config.toml
num_hidden_layers = 8
hidden_size = 128
num_attention_heads = 4
num_key_value_heads = 4
head_dim = 32
intermediate_size = 384
vocab_size = 2263
hidden_act = "tanh_gelu"
norm = "layernorm"
norm_place = "pre"
norm_eps = 1e-05
positions = "learned"
qk_norm = false
attn_scale = 0.177
bias = "qkv"
tie_word_embeddings = true
parallel_block = false
init = "uniform"
init_std_qkv = 0.0371
init_std_o = 0.0
init_std_up = 0.0371
init_std_down = 0.0
optimizer = "adamw"
learning_rate = 0.00194
lr_mult_up = 1.37
beta1 = 0.9
beta2 = 0.99
lr_head = 0.00911
max_grad_norm = 1.0
warmup_steps = 272
schedule = "cos"
final_lr_fraction = 0.0
batch_tokens = 16384
max_seq_len = 128
doc_mask = false
train_tokens = 124100000
max_steps = 7575
dataset = "wikipedia_en"
Each number is 128 + 32 x the weight over its row's rms, rounded and kept within 0 to 255. Layers, rows and columns count from 0. Numbers have three digits each. The size before them is the row's rms in percent of the matrix's.

# layer 3 MLP down (transposed), 384x128, rms 0.0889, rows 86-96, columns 0-127
101:175166115160129147131164114122090159105082144136155116151115112045119123133117116101124111146118193181113127045164126155129199140124122151141164100112127163146166127114152123123130142096124139173096123130122109172105097089124171180097160132159172133126108104071162128113082154108174080097161048132120099105119108068176190107104160117128132049095167108065161123091139133139151208081139
100:088105077151176064187146074097118125127111092072100167117084124106127165162124148162136105107101160085135136082175166127090064145213152085105151114154118094145106189068171096116138160170079123072150114085156124144120130155132167181125155075132179126129120103122165097134138176139123096108146127120130109119142133173130092132071147144139147134140149190182170124184144086131116071140153
111:111107156131118162137105100105118158141137169173145171131108255193153089120080133159163126137107108156151113148095140131120185102112119149109167083111124154135142158171131127131123147095163133117160120136126128123102090057107105104133137131122104095100133134108093169089147172129104087072096089117172114131092148124131138060136127156111122172163131129104096108167125070142113118127127
098:144162171175140146145132055104162167165115161135179120169111106169110107074098121112175130104084123119112125109042097119148130122081128151122109122134166104121059152133138221155148136070072175152101117142093127187142162178117154171153157136117092083134115134123145155135111154116150124152152121115129139169099078124166099119094137124204137046088089112142099118140121142149070143157057
109:078154152163107092120103161159154154120106149135080142114132049141157144117147122128129147110146192151178160160111132111110173109107143127163167095090100148087122092138199109066160131154141110124135090117122104092131092059081127202163151121100146077112138106095127113124078150203117137131143164111127133111149074161130098129173120081161145163131089111169114117123117210090104203068187
092:102070149154110126114143114108125087136092139138072147120154153149090211152196102104134128140151115132174130101114096133114162113124147105118161186094116137099201131117066090133100074097137138142126063129103086089174118107131112128089129175134176198106142117118157157111120102140216191123189132152111095142160101060132111120148093122122154147107136108153124126050112186099124154180184
111:136160176122155119150085132104185078142175101143139072188155083125124121128091150126122080098110144166152078128159104131129128149103133139097158105147126104105150083153136113165069039112150116180084118119130168153164095186194107160093095082192164141149110150036122155134103146112133110102130100145142087150064112141159119140161150191103105082151135135077180159138130091109150118168158
105:147152133086137168116124122109111048144196094159128075178098055150112174116089131157138148183181072107115116107145188123149117112127152137111086126121167068107211075075127107142146084103085161166170110123109129120119122160124118171120137100144150112108114075097193156165116158170171091145133186133087092115125137105166167115108171136180162108135123106123128117130169127168120062092105
098:122154097156121127113134141086125165140065132202169144086099101137154150140134144158074154162091151098134087103091154094133157159097128105095113155138109128140185094127148154126100171163153153062066127134119116184114134109125141195155219158118120183104123133117085163099073057130116095142105127121151108119127136129199131103085098125199131091050149123159148098072143139166156182118127
094:140089093120179138121116149127105110132153143137128139053116144046085173166127129122117125148103107129093150124062101190137132093128158121135135149086119147128162140127091111157123163142131116138063094182144165150170131103091130114138146167107113140139100112149089127131153091094073196095143177109142108058127157139162201148124124090187115118157127127207107149106000139141159132134178
089:111098117105118211106175112132100138114161098152192139130106147112050143139088153096145140105198161081119082141128106139078155149114146145155179140136090174137210174141090147072166138119136113154142154173076122117057138109108091145107124148048147107095156061112118153134090151081107170163124138144103125201133193120095105112097145127148130101113104140121177152103132080143133151124164
# layer 3 MLP up, 384x128, rms 0.136, rows 87-97, columns 0-127
105:070137160130095120166142143155159120108127126167159120106126116192181143082130124101150093175126137093114084168120125088114176083075133133143114133123093152058122113174132104132087123172115118088144096098169108126184130138113109138124101097135041135113146177146093138155141079159127088147187157145102136147136189133130117140176166128148108144107100179020080122132147212188077132134118
100:142123083132107143148104132118149076142122075160146122131147123100171107120122139097134161159140132121142130145139167108105166048091118098181136070148142135138112163129105132112093113179089094119078142053157147131140134138162057136126165105134106159097134184045168125122116096071174144191101128160065123153119162113169092117165130068127189136143119127061176101125072185173124147192133
103:092097110126164119129130107128050208144128113112179119135163096127194162122102135166136156176089147122089182082106164133191129130119115126084153121143120130124127132136041114108123063159129113101137086132085124177155142148117127094146106191171130176138183157114087130122148132146121121189093094131094068154143135171125114139167101073111124091113089146174172134094095095224097134132157
108:150158078092069173116189136111083136189163135120143137131132110191187164113139107155125114156145145139147081117119150127084122158076148147096112083101076131141112065095144132155109148149100114089100120039148096101131188135087109172156151064150126127094091137102092080133097097114111161175114107117168105137106170096133124126152142130161119174170125066141182139096128206191100115163152
100:049122109140133148077127086103059107113138138162145144128104099115097158119117107128189133186092180091144148113141163121153188070166156091180154107142161097132120120141084146123196191127115122148149136090182122133118144101149097172172086108086142115108142097101127172072119126104131154105123117182132115116051115170082143104117110154158120095163153201140191101045136094139118114150133
109:095119114080159112153158093147153127203163102146121151178134114193168175169089116133113141147156183157094059114097165145141097124118107124116105104118153104135123135118071119128177090185082192083104093083176147123120163121148123108124117137188193130157099103075126082148128108182152139180132125136130139107126125166135065145149100100113111138101132198157109148064138045181110128156114
109:091150150157140147147110097146160130110165130123131109100040103127162136128133135202138181124138186080119130136152121101113153177143129155168136132152144208035199168115120113076163124108166141101061119093168188136149129146143158152149077075111060120142106152127105095158117123099141127124149058164123095121148100121078136102131071066164093136149125109147144134146075148173137113167100
100:099090100123106096118147136140175164120140142173134150134179111087119152111082114072183118185127182140113121101140165120155116067153196162112072095136124105045132065163111110151151121126067167127110143137148123121172138099094174167141095082190151158096169150061123119181178141081156109095160103118147127083128149128117131087139140119144189090147131155079110151166153108114125111202095
087:084104182146133108142155132102189170125124150165154160154133116212122132099124168145152050195109148158185107130150159125172162047120132129117121131097158148118085143132107129116076138073111152108129052101107098174112119123096176171156142111132149144103157128110164119105157133133160109105196088168118137098104106171066087106138137130147134103141096149093081109178212144087097108173147
101:070125069144161141155166094161118121109144122148078137111144111131104150144127186131170172173103123071133141140130128129183111132115130062168140129128142115166209098130119104042164191153088131119124153153158189092217144137145109159156088148107145120198099113142142148094168106035144146148106110143166108108069080132097137105127092123107097117184083162149144114081106122145138112133112
103:115084096161157115206141138147153158120156132144103156122105131129142111156108103160184117217097143092146117140128133132118095107125141080127095172121107156138131142122106101050086070146095164091110130154120193115139118160101169107164089159168136108149217116101125175138104100089151157127107151135144165204090100124156067095095111102061093124133155184080176102107159082158093089125117